Part of a small language model's weights.
Size: 16 layers, width 64, 2 heads of 32 (1 for keys and values), MLP 192 SwiGLU, vocabulary 30770, 4.74M parameters.
Architecture: RMSNorm before each block, rotary positions, no biases in attention or MLP.
Training: a variant of Muon for these matrices, 132M tokens, 8069 steps.
Each number is 200 + 40 x the weight over its row's rms, rounded and kept within 0 to 999. Layers, rows and columns count from 0. The size before them is the row's rms in percent of the matrix's.

# v: layer 3 attention value, 32x64, rms 0.166, rows 30-31, columns 0-63
# o: layer 3 attention output (transposed), 64x64, rms 0.144, rows 30-31,62-63, columns 0-63
# gate: layer 3 MLP gate, 192x64, rms 0.208, rows 0-32, columns 0-63
# up: layer 3 MLP up, 192x64, rms 0.204, rows 0-32, columns 0-63
# down: layer 3 MLP down (transposed), 192x64, rms 0.145, rows 0-32, columns 0-63
v30,083,290,268,176,137,172,191,268,213,206,233,265,207,182,166,195,266,202,203,204,168,201,179,224,151,172,196,219,200,172,199,226,163,212,182,269,210,253,286,175,277,166,226,225,143,168,251,192,244,274,243,134,201,195,208,143,206,274,182,242,203,176,223,186,149
o30,098,177,233,232,205,177,201,225,137,282,289,228,239,144,168,161,193,207,216,193,208,175,225,245,276,187,227,247,152,239,118,215,193,185,173,194,158,231,132,196,192,178,225,149,245,233,191,210,167,262,167,175,219,112,254,228,206,242,223,201,195,276,254,232,250
o62,092,190,128,248,241,208,227,182,266,113,139,214,188,243,174,217,205,172,184,157,196,134,209,129,127,143,125,186,273,207,271,190,189,133,173,194,198,234,198,167,195,196,210,218,210,166,201,153,272,204,209,193,189,222,139,138,173,200,218,250,187,170,164,133,190
v31,096,157,306,170,219,212,144,143,201,189,221,148,183,221,247,165,198,175,215,244,200,149,243,219,159,196,211,198,263,185,198,151,139,199,174,155,222,107,185,268,215,242,181,180,229,135,238,209,275,219,156,185,168,115,223,201,188,209,191,160,190,120,208,158,167
o31,093,206,136,228,68,181,221,189,207,209,200,268,163,259,192,212,176,181,170,188,211,267,168,123,173,230,180,197,224,221,154,245,152,189,229,185,214,190,164,215,178,159,281,233,143,198,225,172,218,207,203,222,146,170,220,232,219,274,198,263,180,271,211,267,252
o63,093,251,186,186,313,266,181,230,184,126,175,120,204,193,236,149,222,251,251,139,180,154,176,254,223,217,250,242,120,203,191,216,216,197,175,196,206,227,257,188,220,154,201,194,203,216,214,150,226,145,205,209,140,169,165,187,253,194,130,203,205,214,180,115,171
gate0,090,144,196,290,248,215,256,179,239,264,168,137,231,173,148,162,240,180,228,208,176,196,223,194,134,166,210,255,224,151,210,259,243,187,203,137,263,264,231,218,120,202,228,172,147,186,200,195,198,161,186,183,102,217,179,203,200,188,230,222,118,192,234,234,190
up0,090,180,160,256,253,204,267,216,230,263,147,170,156,161,209,211,214,239,267,202,223,152,186,199,190,178,248,200,196,191,239,249,257,172,220,184,223,255,210,195,121,260,266,208,128,183,249,261,202,155,211,206,87,185,150,214,197,158,242,213,134,222,220,221,203
down0,089,157,251,193,143,176,205,228,121,176,229,328,188,205,241,206,205,185,244,184,185,152,151,175,135,188,187,175,189,196,224,129,239,170,213,224,135,184,195,143,230,232,188,206,184,181,236,232,212,265,280,189,175,192,229,196,203,237,224,210,158,260,234,102,241
gate1,091,175,248,158,236,236,201,211,211,169,144,264,206,203,243,227,201,289,179,222,240,252,201,191,198,235,199,160,212,140,252,204,256,125,216,216,198,174,203,255,221,237,240,115,204,211,159,237,191,167,252,197,181,265,255,155,221,242,165,225,155,279,153,193,120
up1,087,196,261,169,175,239,212,200,221,172,144,249,133,183,260,240,159,253,209,221,255,271,258,270,210,256,189,152,176,161,252,190,235,148,238,213,218,189,200,251,263,248,216,136,174,208,186,239,215,189,268,212,152,216,262,181,262,215,173,235,168,230,151,146,186
down1,090,186,274,226,188,206,183,186,233,165,198,226,153,260,182,158,178,247,251,195,220,150,210,161,253,161,78,208,194,231,167,160,112,187,172,235,125,160,201,170,172,214,274,171,189,191,188,160,227,163,217,185,189,142,173,113,216,131,208,239,161,196,223,167,212
gate2,092,214,215,194,228,209,262,143,175,187,138,260,177,106,155,247,257,208,171,220,172,239,140,196,248,154,133,178,162,217,265,133,186,211,190,232,169,176,205,180,220,177,207,202,205,318,253,158,167,187,182,189,193,127,245,173,212,172,180,158,262,181,217,202,240
up2,095,182,239,147,207,248,215,167,131,148,177,222,126,186,125,219,238,228,200,183,174,220,219,191,263,211,156,135,175,182,249,186,203,248,250,275,179,239,184,200,219,247,207,110,199,260,218,196,134,140,153,189,192,151,195,170,233,171,179,151,259,153,263,223,208
down2,100,226,196,229,215,182,132,188,292,179,251,136,261,213,227,182,199,138,176,229,178,152,202,165,192,181,300,192,181,212,163,155,166,249,172,205,234,205,236,139,171,188,170,255,193,132,213,172,277,219,225,222,198,243,173,218,230,234,238,201,133,218,163,107,240
gate3,085,203,200,199,214,223,189,169,287,149,161,218,233,268,186,223,215,170,131,126,190,149,189,216,188,209,256,187,211,282,201,180,186,215,172,245,223,251,148,187,117,263,265,221,140,226,202,239,268,155,168,212,245,185,209,216,146,180,104,172,185,216,164,182,223
up3,095,210,226,179,233,226,177,199,262,204,209,157,199,249,197,182,265,197,154,114,231,165,164,195,174,189,255,209,265,231,228,193,211,189,199,201,246,233,163,215,172,286,258,210,74,179,254,238,280,162,214,274,201,233,232,194,154,226,150,172,226,200,220,146,194
down3,090,129,256,225,178,198,197,296,196,154,251,256,184,203,224,167,262,278,190,160,227,159,201,174,235,163,159,183,181,202,199,185,140,204,207,188,157,293,180,166,200,275,193,203,139,238,249,209,222,179,215,177,188,216,140,195,217,159,154,122,217,198,181,121,250
gate4,097,252,234,171,172,217,146,179,175,212,110,134,209,261,217,155,194,148,179,220,158,214,281,222,168,271,195,209,191,194,211,202,265,166,238,196,180,188,227,180,233,193,249,188,158,194,260,200,248,138,143,180,173,218,200,119,265,198,173,258,212,140,184,254,271
up4,089,239,172,225,187,258,128,212,211,204,202,208,222,226,150,104,189,132,160,192,209,224,276,207,191,182,186,199,217,171,203,234,233,204,266,244,215,275,233,219,196,233,231,160,214,191,291,281,206,179,186,144,222,161,268,144,207,167,205,300,199,176,216,242,164
down4,094,214,234,247,165,184,160,263,227,225,202,133,148,175,187,182,168,239,199,124,277,150,216,211,129,160,206,98,242,180,146,242,148,153,215,188,212,260,232,242,253,229,248,206,225,178,205,230,211,211,204,114,185,194,252,162,211,171,207,156,160,159,162,167,178
gate5,094,171,169,238,265,128,187,217,203,213,245,229,226,201,146,256,217,116,164,198,260,180,248,208,188,181,246,166,271,221,212,157,178,185,219,167,247,210,167,261,212,216,140,120,229,262,256,171,92,197,191,218,222,160,182,227,137,219,198,188,254,174,215,176,226
up5,096,217,220,164,147,222,158,148,147,209,209,171,126,177,172,196,253,236,248,218,214,230,199,119,172,224,175,229,177,196,224,235,224,223,121,220,175,274,269,149,172,202,187,251,187,102,174,267,258,167,151,148,196,185,230,198,194,184,192,198,113,152,237,224,187
down5,102,231,185,215,198,134,196,187,218,243,232,232,236,224,169,227,186,137,123,186,227,213,232,289,234,202,216,184,256,194,139,161,147,179,279,186,250,167,128,262,149,255,185,144,189,262,180,166,136,178,174,247,190,181,141,165,195,170,178,196,268,238,219,229,217
gate6,110,202,208,203,249,162,196,131,323,135,221,191,273,219,188,252,194,227,168,208,185,100,166,179,137,187,302,193,232,175,169,208,216,193,184,224,254,198,244,186,211,226,202,184,197,196,245,179,197,211,222,225,219,127,202,273,179,189,194,142,189,239,223,240,133
up6,093,181,170,167,248,114,159,176,247,220,235,201,231,258,209,232,143,177,201,171,150,178,239,199,164,160,194,152,239,189,158,189,234,297,159,227,200,203,175,197,167,146,143,207,203,169,266,134,164,216,217,210,192,173,172,216,260,219,238,82,214,122,223,203,201
down6,095,140,240,259,214,241,163,259,163,248,149,263,239,186,240,181,209,195,247,156,224,228,263,187,190,158,129,206,185,271,195,161,174,182,123,196,209,218,102,205,188,159,203,232,200,212,222,190,155,207,204,170,198,251,172,144,197,151,243,276,135,189,141,167,223
gate7,091,201,218,186,313,177,237,251,178,198,176,152,189,234,274,223,193,142,250,188,195,161,182,122,202,166,114,178,155,164,193,186,222,212,210,148,185,262,181,256,163,163,138,160,181,205,175,163,207,152,207,227,147,250,168,151,158,200,133,215,186,233,266,170,225
up7,091,163,143,211,110,240,163,195,211,184,244,277,183,163,131,207,214,261,162,193,223,258,229,287,204,238,252,233,259,248,188,208,211,185,193,238,187,156,161,147,229,249,234,230,199,215,238,219,230,231,199,130,244,151,219,247,183,185,279,199,225,205,153,256,174
down7,098,312,226,184,255,159,236,230,194,242,116,84,181,248,272,179,253,101,192,209,169,216,209,188,184,181,181,227,230,219,218,205,243,236,186,222,211,243,242,240,185,170,170,149,185,166,161,135,197,192,210,211,153,251,212,213,158,219,148,219,202,239,185,214,221
gate8,082,246,212,264,222,189,166,105,231,183,183,155,228,180,191,238,183,198,212,284,164,222,180,121,212,207,187,112,166,178,177,184,195,168,131,146,255,165,223,195,157,187,221,192,160,161,271,197,205,212,233,208,246,217,131,215,146,234,136,161,144,171,165,271,194
up8,092,236,224,219,121,275,190,220,200,256,161,185,252,231,234,127,151,170,279,239,274,185,209,211,175,177,174,196,268,170,217,240,208,262,273,260,163,248,187,143,203,244,124,174,243,160,232,198,230,236,217,162,196,182,203,191,218,207,241,218,129,180,218,173,226
down8,114,237,191,146,153,303,237,234,160,208,214,272,166,231,234,134,218,191,254,195,276,174,196,267,217,196,170,144,215,237,191,239,142,231,291,227,143,195,234,191,253,207,135,155,236,202,208,193,204,233,173,146,220,206,236,153,220,221,201,216,212,229,263,146,211
gate9,103,206,203,177,215,187,93,241,183,122,161,244,205,236,246,224,133,219,180,171,232,272,213,128,238,169,195,133,164,165,170,230,145,144,234,228,215,220,170,212,186,180,207,203,235,161,204,211,173,154,129,203,202,113,152,181,219,170,158,137,246,205,206,163,143
up9,109,187,173,191,225,202,84,233,149,153,195,202,199,246,257,167,125,216,148,197,221,276,203,172,197,211,190,154,130,193,185,243,165,187,228,263,211,223,204,260,126,207,236,175,210,185,215,185,197,209,147,223,243,91,180,188,277,193,171,142,222,200,184,190,148
down9,116,184,237,216,173,220,291,185,218,284,191,238,174,185,185,238,273,227,243,224,208,110,204,273,193,204,214,259,234,207,174,186,272,249,194,163,202,128,225,124,230,160,186,231,168,201,238,163,228,200,233,203,147,248,208,167,171,200,258,258,130,184,190,175,240
gate10,122,165,282,190,197,199,212,137,164,192,184,178,233,237,152,209,231,189,143,215,181,108,291,194,168,177,215,210,201,180,220,143,172,175,150,127,233,134,185,220,172,189,162,129,181,195,202,184,193,259,233,123,252,206,211,232,180,203,190,197,241,209,316,207,151
up10,097,218,159,183,219,161,156,211,250,254,184,255,125,189,229,124,228,172,265,198,203,211,152,190,131,176,269,247,229,218,164,176,207,263,186,285,221,231,232,167,266,208,196,273,137,274,209,238,176,170,233,207,214,187,190,203,208,241,211,187,208,227,120,174,249
down10,110,224,181,223,219,217,214,212,197,218,243,245,157,210,245,219,216,200,271,168,296,262,90,195,172,155,167,223,241,167,194,252,258,253,229,228,176,247,178,184,199,196,259,268,223,229,172,179,202,164,185,236,117,199,206,174,197,180,199,142,164,191,158,182,300
gate11,088,177,241,189,197,131,188,227,249,153,232,215,186,208,238,198,200,189,178,167,266,214,266,255,165,223,223,230,215,159,170,262,246,176,215,154,184,180,176,177,312,227,169,197,224,216,131,269,206,118,226,238,166,219,230,209,134,109,232,195,244,184,265,214,219
up11,088,260,157,166,203,236,154,150,194,251,114,203,250,207,204,204,192,205,239,209,188,265,170,55,246,142,127,146,135,168,229,202,205,181,215,243,189,193,190,232,162,186,208,210,160,172,278,220,235,215,187,175,199,229,159,192,249,235,168,258,171,174,201,188,176
down11,085,186,151,152,189,166,115,191,272,166,214,127,210,176,299,231,224,181,260,205,161,255,210,207,125,142,143,163,182,166,173,203,184,249,188,207,256,136,185,264,193,245,188,233,197,203,162,243,266,144,192,212,141,198,220,185,201,197,279,213,210,193,180,228,189
gate12,104,217,186,270,191,193,304,205,226,230,279,236,174,250,142,189,195,191,253,166,260,237,143,244,197,200,272,255,229,231,139,255,192,213,241,199,263,214,196,224,202,246,266,156,188,253,155,228,159,197,174,179,145,192,186,192,151,146,243,183,235,254,203,212,220
up12,103,204,239,208,205,163,200,177,252,277,261,262,180,208,266,241,226,202,223,240,245,259,170,185,169,219,207,234,241,265,153,245,241,181,230,180,250,151,155,238,188,264,242,214,131,224,177,267,240,267,176,244,188,192,258,154,208,138,237,224,153,250,212,171,203
down12,092,187,230,136,191,177,214,192,229,215,226,269,193,225,259,196,210,268,202,237,172,203,257,164,209,195,145,139,241,198,101,199,202,157,200,178,225,189,188,150,225,212,134,176,175,218,186,201,241,229,244,171,140,138,211,232,294,206,220,194,94,223,170,115,183
gate13,116,165,251,259,171,157,219,175,254,203,187,156,261,247,192,215,194,123,211,172,251,197,168,189,226,135,215,149,207,235,243,268,126,200,252,284,216,183,240,266,172,235,213,219,238,143,151,249,160,192,244,202,177,237,219,211,148,160,169,189,180,191,162,255,263
up13,101,182,210,254,147,175,213,229,177,189,227,191,227,221,196,182,202,226,249,150,284,180,97,239,229,180,176,192,204,233,214,309,127,174,239,255,235,240,221,253,190,214,197,277,235,162,167,187,160,192,233,218,205,149,251,210,145,136,176,166,209,182,149,217,264
down13,113,211,183,196,170,256,182,272,183,131,239,207,172,240,209,209,193,222,177,219,174,174,212,200,254,121,188,224,167,304,247,252,158,182,248,199,171,193,173,180,200,192,237,283,201,238,189,211,205,165,172,208,127,139,207,110,192,243,157,214,190,267,202,127,264
gate14,085,146,212,205,265,247,226,198,288,188,163,219,243,208,234,215,252,110,166,239,131,223,256,166,243,178,243,220,186,219,241,211,271,226,134,165,203,280,203,203,236,158,223,210,164,210,178,152,158,168,201,189,150,231,147,189,245,196,162,176,202,156,224,198,112
up14,097,121,184,222,198,256,233,206,276,217,172,237,186,206,255,213,182,135,190,222,170,197,267,192,275,212,214,215,156,227,241,205,254,242,174,166,194,227,212,199,257,179,210,183,143,166,186,176,184,132,202,189,119,179,89,202,217,171,173,137,187,192,257,217,114
down14,105,219,224,223,189,222,254,249,112,213,207,201,174,174,188,275,259,182,257,151,259,235,247,179,151,235,233,184,228,270,212,282,144,188,245,169,215,150,247,134,203,187,186,202,179,149,233,260,204,233,212,208,199,169,246,221,260,160,223,233,186,274,219,163,255
gate15,087,186,168,219,154,160,155,172,281,281,288,229,203,223,138,196,202,154,237,208,244,233,159,157,185,211,144,259,156,171,201,205,95,222,230,204,229,245,209,164,235,166,151,208,199,218,161,207,165,211,192,225,279,254,166,200,197,244,198,210,162,197,216,294,202
up15,085,173,171,213,106,190,132,225,245,317,277,181,222,213,129,193,237,171,264,166,192,284,252,160,209,186,136,248,240,148,208,212,176,179,193,190,244,235,194,161,177,189,181,185,205,223,174,159,139,187,148,217,204,240,193,175,193,263,173,197,226,159,190,217,158
down15,093,226,133,175,228,186,189,254,200,269,202,174,242,239,191,189,230,292,136,152,196,117,195,196,218,225,152,209,247,239,225,170,168,184,233,124,238,175,259,207,257,200,208,153,189,172,186,119,150,163,152,182,169,200,166,264,165,155,258,163,160,150,219,215,182
gate16,099,247,279,251,238,269,252,220,168,206,206,177,213,149,229,185,240,178,141,161,242,146,207,185,262,173,173,189,225,302,182,169,239,236,182,166,250,192,137,171,159,204,133,251,201,161,207,233,125,206,215,199,160,251,212,182,190,131,187,246,215,185,218,260,242
up16,089,186,269,201,192,262,207,278,194,259,149,174,108,161,240,262,196,176,198,264,208,214,233,160,232,219,215,196,227,273,275,171,173,142,249,272,150,202,197,144,243,192,211,164,171,203,220,196,163,151,148,174,187,205,193,171,191,231,209,175,278,209,180,272,203
down16,092,215,153,163,162,176,194,246,280,244,212,184,256,155,186,205,137,225,200,228,168,200,217,207,251,150,203,148,193,269,247,208,151,166,237,262,206,174,259,132,294,188,245,150,165,239,237,186,248,227,222,166,202,222,199,178,186,248,269,180,179,210,185,117,152
gate17,115,258,208,249,156,216,256,164,156,200,222,181,139,211,171,186,188,199,136,188,260,185,219,154,229,132,274,149,188,273,243,195,121,203,255,243,192,234,216,171,252,116,218,223,215,190,131,236,149,151,208,213,201,215,175,214,168,175,215,151,252,266,210,177,154
up17,096,279,226,217,163,184,257,160,246,257,230,164,161,175,181,223,153,183,91,224,272,174,217,145,257,158,177,211,216,219,168,208,126,178,184,177,136,231,241,240,247,199,172,206,214,144,184,209,216,156,254,233,165,222,203,193,219,204,263,191,234,203,249,295,212
down17,124,149,196,194,176,173,166,219,208,140,194,221,240,193,242,177,245,243,358,208,158,216,181,271,150,276,225,200,231,190,206,219,244,204,161,200,278,207,187,162,115,226,176,164,168,246,210,192,221,242,158,198,235,222,202,237,219,194,177,253,190,171,159,132,206
gate18,095,229,191,168,177,260,188,291,185,183,165,188,200,115,188,130,207,227,227,158,192,140,208,236,178,204,225,223,189,160,181,245,187,233,208,217,194,186,241,243,242,230,205,212,202,87,197,175,258,158,194,131,128,168,141,236,254,212,139,214,245,206,251,261,160
up18,086,167,162,196,249,226,241,212,175,136,226,162,257,100,214,216,175,176,234,150,212,168,196,273,182,205,174,219,171,184,193,225,204,232,107,181,204,137,217,195,200,156,201,230,184,218,174,127,244,153,115,154,207,205,180,243,106,182,208,290,237,221,182,207,229
down18,091,160,188,207,115,166,120,232,205,118,199,204,218,101,118,153,203,167,193,221,155,155,184,267,156,171,245,207,218,176,151,287,130,184,218,161,209,188,158,187,208,241,260,176,238,188,192,193,189,217,263,142,139,201,167,196,241,181,170,211,210,209,217,209,191
gate19,103,206,195,239,132,143,211,157,241,215,180,248,181,256,170,223,246,150,207,181,226,193,173,206,198,141,207,254,140,211,219,206,160,238,276,212,173,282,174,113,174,175,128,229,210,212,150,145,191,152,180,251,216,146,209,180,236,255,202,270,265,146,194,237,194
up19,102,192,197,229,114,95,180,166,196,190,207,185,199,223,231,215,182,241,178,188,219,244,230,90,166,167,207,252,137,205,223,212,183,156,254,173,174,215,158,115,234,145,153,167,155,182,275,247,202,153,245,203,167,163,175,195,216,148,213,190,252,185,172,262,215
down19,112,214,222,195,224,259,211,227,200,188,191,211,230,206,244,180,199,170,209,218,179,115,237,283,141,200,217,140,239,221,181,207,184,162,142,234,268,199,256,282,236,237,336,197,218,180,184,150,185,244,199,193,185,197,201,151,174,202,233,176,119,214,246,132,187
gate20,100,163,209,234,311,282,215,152,175,153,212,134,177,157,158,233,156,189,157,231,116,230,231,132,204,226,232,177,205,188,160,153,226,184,203,201,267,230,178,186,209,199,205,187,146,216,170,225,175,183,260,209,192,149,196,284,152,207,207,156,111,228,169,199,173
up20,098,257,217,130,191,166,202,212,272,162,118,247,204,268,183,209,191,142,222,195,219,148,157,174,222,194,170,169,215,222,285,200,259,170,254,161,177,136,225,182,225,219,136,187,273,162,252,210,226,269,224,199,213,266,239,118,242,180,200,218,169,179,186,205,201
down20,098,246,240,210,189,129,171,190,143,178,142,309,297,184,180,205,235,215,153,173,218,216,181,257,239,243,119,219,206,186,230,219,238,175,171,135,127,164,163,199,185,171,229,242,260,212,179,202,198,236,199,125,228,248,130,166,186,193,226,183,213,213,211,243,218
gate21,095,181,319,180,212,156,222,165,220,175,205,175,126,203,174,283,161,236,154,235,147,184,202,122,192,264,154,240,180,207,186,148,224,152,191,171,262,189,214,211,223,218,184,201,208,132,232,207,207,227,269,224,218,161,171,257,209,151,142,191,142,142,157,233,196
up21,080,172,183,174,223,210,231,84,209,204,218,243,201,160,177,139,233,246,230,231,166,201,135,266,126,185,232,252,114,153,200,181,167,208,158,249,210,236,205,249,301,145,193,226,229,263,162,236,194,191,182,217,191,210,198,228,184,180,162,193,207,245,180,158,270
down21,083,214,192,188,183,233,164,127,174,160,200,221,171,153,206,112,171,224,194,232,182,206,140,181,186,207,254,151,240,188,119,118,145,211,203,237,210,228,128,308,288,172,237,202,177,232,200,171,239,191,217,194,210,164,250,186,229,210,238,233,154,210,141,154,239
gate22,081,194,216,165,171,187,148,203,193,200,280,175,220,173,136,200,221,164,264,177,157,205,225,282,180,237,174,208,213,286,162,187,148,233,198,200,170,131,228,218,238,285,199,199,125,228,237,243,207,211,180,193,111,171,229,264,181,199,181,214,198,263,169,235,115
up22,098,202,204,157,220,187,152,185,203,165,267,188,214,250,110,191,233,198,154,194,176,201,243,246,183,256,262,209,237,258,211,158,138,230,222,213,191,183,271,175,260,212,154,227,154,239,226,242,144,159,217,180,151,191,226,241,187,175,193,169,221,290,138,185,100
down22,090,162,272,159,165,234,175,247,253,148,291,187,192,191,211,187,237,260,297,255,176,148,196,233,234,191,203,118,204,253,201,209,214,173,242,201,261,218,168,134,256,212,231,184,172,234,197,171,214,243,193,139,198,172,208,205,227,190,188,234,180,205,157,94,199
gate23,082,171,207,260,215,197,250,181,220,157,206,110,191,223,215,317,246,213,246,208,167,181,224,173,150,212,215,208,204,215,225,157,216,274,117,183,165,194,221,133,238,239,171,304,169,194,300,218,185,258,186,230,204,170,203,244,191,196,165,207,193,173,208,197,155
up23,089,203,271,192,183,225,142,213,232,212,202,291,169,121,218,179,171,203,156,217,225,189,167,185,199,188,154,216,183,272,174,201,182,133,230,195,292,152,154,235,204,178,217,105,227,263,160,145,189,115,256,163,226,185,160,169,187,188,205,147,228,230,171,159,191
down23,098,157,184,226,258,234,228,192,250,262,193,169,250,189,210,168,152,157,153,172,208,267,196,156,135,218,211,239,176,162,250,227,241,166,225,260,284,166,149,224,113,199,243,169,218,179,204,214,205,197,214,267,162,190,129,215,185,167,190,167,280,167,205,281,196
gate24,117,296,228,213,200,227,241,174,182,217,114,147,190,244,146,213,185,273,183,132,179,153,214,200,168,181,176,176,191,145,139,193,175,213,198,231,215,162,217,212,211,197,223,122,191,247,169,256,179,211,291,217,150,146,113,216,239,192,246,267,176,185,190,214,159
up24,089,252,210,185,242,260,217,188,142,262,148,191,222,178,170,178,211,252,200,166,265,100,181,233,208,140,174,156,220,169,213,220,209,171,158,201,222,201,170,217,222,231,235,223,176,240,231,265,221,190,268,315,224,174,148,231,227,192,282,224,187,191,266,186,153
down24,102,64,194,147,202,196,214,277,170,202,227,211,170,168,208,165,256,151,238,293,195,208,213,210,150,249,207,204,142,242,217,231,240,220,219,181,219,257,203,204,126,170,163,202,227,228,256,179,215,204,137,225,217,160,265,207,209,196,188,193,208,187,176,141,287
gate25,110,222,193,209,281,185,214,178,269,129,158,209,215,145,234,230,226,172,211,141,221,146,196,91,137,176,217,193,218,208,155,251,199,170,194,212,277,213,209,177,285,200,169,207,249,224,234,172,173,217,225,205,206,235,201,188,162,132,150,189,294,258,168,216,227
up25,097,183,211,196,269,214,172,233,187,203,216,149,176,212,238,144,148,211,255,159,208,189,153,101,252,247,150,187,221,226,124,251,203,153,198,203,214,179,150,153,159,205,128,156,190,154,251,159,216,181,185,247,103,196,221,191,183,164,173,170,159,161,249,264,233
down25,099,207,221,198,95,221,241,235,150,263,249,286,201,176,192,245,256,245,204,236,210,217,267,199,235,181,191,132,185,187,172,188,171,253,223,116,191,200,167,204,138,261,239,182,216,189,205,194,151,228,184,180,163,144,176,155,259,275,180,161,171,137,196,210,174
gate26,104,245,117,158,202,210,152,167,135,202,222,135,253,210,215,187,223,218,210,134,211,199,201,88,188,222,136,184,218,94,263,159,212,179,202,192,198,221,173,197,239,232,211,199,173,234,185,230,173,185,231,114,124,198,176,217,166,204,190,190,212,231,287,178,240
up26,126,184,238,222,209,169,231,256,189,161,205,186,146,212,198,169,203,214,172,239,197,231,161,314,243,184,262,182,180,276,117,189,179,198,140,187,237,207,289,196,146,137,255,222,184,177,184,157,175,181,148,224,193,213,176,164,204,224,202,127,263,229,120,214,165
down26,109,183,144,175,271,176,238,213,137,214,196,143,192,196,216,202,213,272,206,186,151,253,177,269,267,235,222,212,194,162,233,193,216,132,214,214,283,271,252,238,149,113,225,223,191,236,163,213,214,209,181,182,123,218,123,212,165,205,172,148,221,203,143,212,172
gate27,080,224,165,177,245,201,154,217,225,194,187,207,195,249,217,205,223,161,225,212,168,220,167,202,243,254,239,258,201,241,197,179,172,299,192,219,259,285,241,228,222,227,192,252,129,138,159,256,232,211,173,243,176,213,198,150,243,191,263,261,279,198,183,104,223
up27,086,195,261,229,147,187,138,156,209,216,236,192,178,217,191,214,206,271,201,148,272,215,217,196,175,149,197,209,195,208,227,227,174,144,181,243,201,185,133,189,187,173,213,141,260,292,247,144,194,168,175,191,261,188,235,254,195,191,201,160,86,174,214,295,171
down27,090,182,212,306,222,223,200,196,134,223,208,142,230,228,212,222,199,263,144,162,265,166,208,207,153,216,221,182,206,202,277,214,197,262,137,128,208,171,246,276,180,187,241,219,159,210,193,181,187,218,194,267,198,180,179,303,163,222,153,131,169,155,204,227,190
gate28,106,242,159,217,181,257,181,179,190,230,205,139,210,219,264,140,180,263,197,176,257,171,171,214,195,148,243,248,84,230,174,188,244,312,197,176,145,243,161,224,161,179,250,151,161,153,213,223,184,189,252,161,204,193,290,192,191,208,211,182,210,193,237,227,196
up28,089,186,172,176,165,179,163,210,210,122,208,191,153,239,202,238,179,192,228,246,232,97,189,135,210,189,194,185,208,228,260,147,211,253,105,151,231,260,179,222,199,184,257,247,275,243,298,193,183,191,163,235,208,199,229,169,208,197,168,174,244,232,206,266,251
down28,097,196,146,140,170,201,155,212,211,226,216,237,179,258,168,190,240,253,200,196,160,176,211,252,284,198,158,227,175,214,290,151,180,221,196,227,224,212,218,169,241,165,273,206,231,216,274,211,300,198,239,131,157,180,151,226,234,231,260,211,213,273,145,187,222
gate29,105,194,202,162,155,212,269,302,223,184,190,246,156,206,157,190,167,177,237,239,152,218,235,229,203,224,237,153,208,154,269,191,236,125,211,108,151,213,199,184,207,198,225,205,219,140,188,111,221,124,264,168,228,211,169,195,192,242,171,173,213,199,197,285,166
up29,100,137,185,209,165,167,250,175,199,224,226,188,228,196,136,201,207,163,205,162,181,133,167,158,209,147,223,184,271,133,262,176,195,186,210,223,161,185,266,210,168,160,197,186,239,190,124,138,100,180,235,145,246,262,207,260,151,231,197,202,264,256,225,188,164
down29,088,208,235,253,177,216,162,191,221,220,192,226,227,199,198,191,195,234,159,225,222,205,175,263,158,251,191,270,205,201,134,166,189,215,131,212,211,270,128,154,161,228,186,198,149,222,313,256,220,263,222,270,213,232,223,193,262,147,173,279,211,179,162,208,263
gate30,105,202,262,92,170,173,146,169,212,214,126,203,181,226,194,245,151,132,230,228,237,202,223,116,193,126,197,169,243,156,166,232,147,211,198,202,210,155,169,109,229,186,268,157,204,235,234,193,261,245,197,167,208,274,222,205,193,210,142,191,196,211,186,209,233
up30,122,213,111,265,249,229,227,187,168,189,244,212,182,159,197,201,250,266,169,162,220,221,195,263,155,192,168,263,183,236,209,213,200,194,174,164,240,228,182,235,232,183,151,183,229,211,140,193,101,181,152,271,210,141,205,174,162,128,277,210,245,203,193,119,208
down30,109,170,265,117,125,206,153,218,193,204,161,187,214,235,229,174,126,156,251,260,167,155,217,137,191,201,277,157,211,214,181,170,175,138,207,232,224,167,159,165,184,247,227,249,204,217,227,230,294,212,232,151,216,265,226,258,231,238,147,195,188,184,214,246,199
gate31,103,174,239,156,226,231,187,175,170,224,189,196,182,181,279,140,158,172,217,241,197,176,266,231,197,197,228,190,184,183,173,269,267,198,181,132,196,254,156,206,234,205,253,150,202,240,156,216,158,220,188,268,291,151,114,176,188,236,123,147,207,244,256,183,218
up31,107,207,212,154,224,233,166,150,206,191,210,212,190,147,257,182,194,191,162,233,220,142,199,236,185,176,281,219,185,154,189,269,266,176,172,182,251,255,194,188,257,184,268,146,180,229,172,230,151,223,178,257,291,145,128,241,195,230,122,141,221,228,222,162,173
down31,101,205,235,189,126,237,192,227,168,237,211,221,243,243,174,244,223,289,285,226,183,167,174,209,172,205,183,207,223,253,197,188,123,181,192,251,236,144,196,167,193,158,196,235,201,149,289,134,239,205,231,188,139,212,216,164,191,136,270,250,171,209,123,154,194
gate32,101,208,228,223,206,253,226,225,237,154,231,209,197,146,212,208,248,180,206,123,185,187,188,183,89,178,164,247,203,228,80,205,185,211,224,171,226,150,214,168,155,203,196,155,169,216,181,198,254,220,134,181,169,249,197,213,155,150,229,177,182,313,185,270,218
up32,105,158,186,167,192,174,168,199,215,201,191,219,216,243,199,213,270,200,188,149,181,253,176,99,221,214,282,228,246,121,227,286,178,120,151,178,219,145,204,167,253,246,226,152,207,293,196,173,200,146,181,204,206,211,221,184,146,226,242,156,230,191,143,233,214
down32,095,156,173,104,147,189,229,175,140,224,212,162,207,230,250,129,219,202,164,207,237,170,235,226,288,164,203,182,157,190,184,223,171,204,225,265,122,190,170,185,209,198,193,220,178,248,177,154,242,238,209,224,202,213,194,295,214,149,176,258,214,169,200,83,186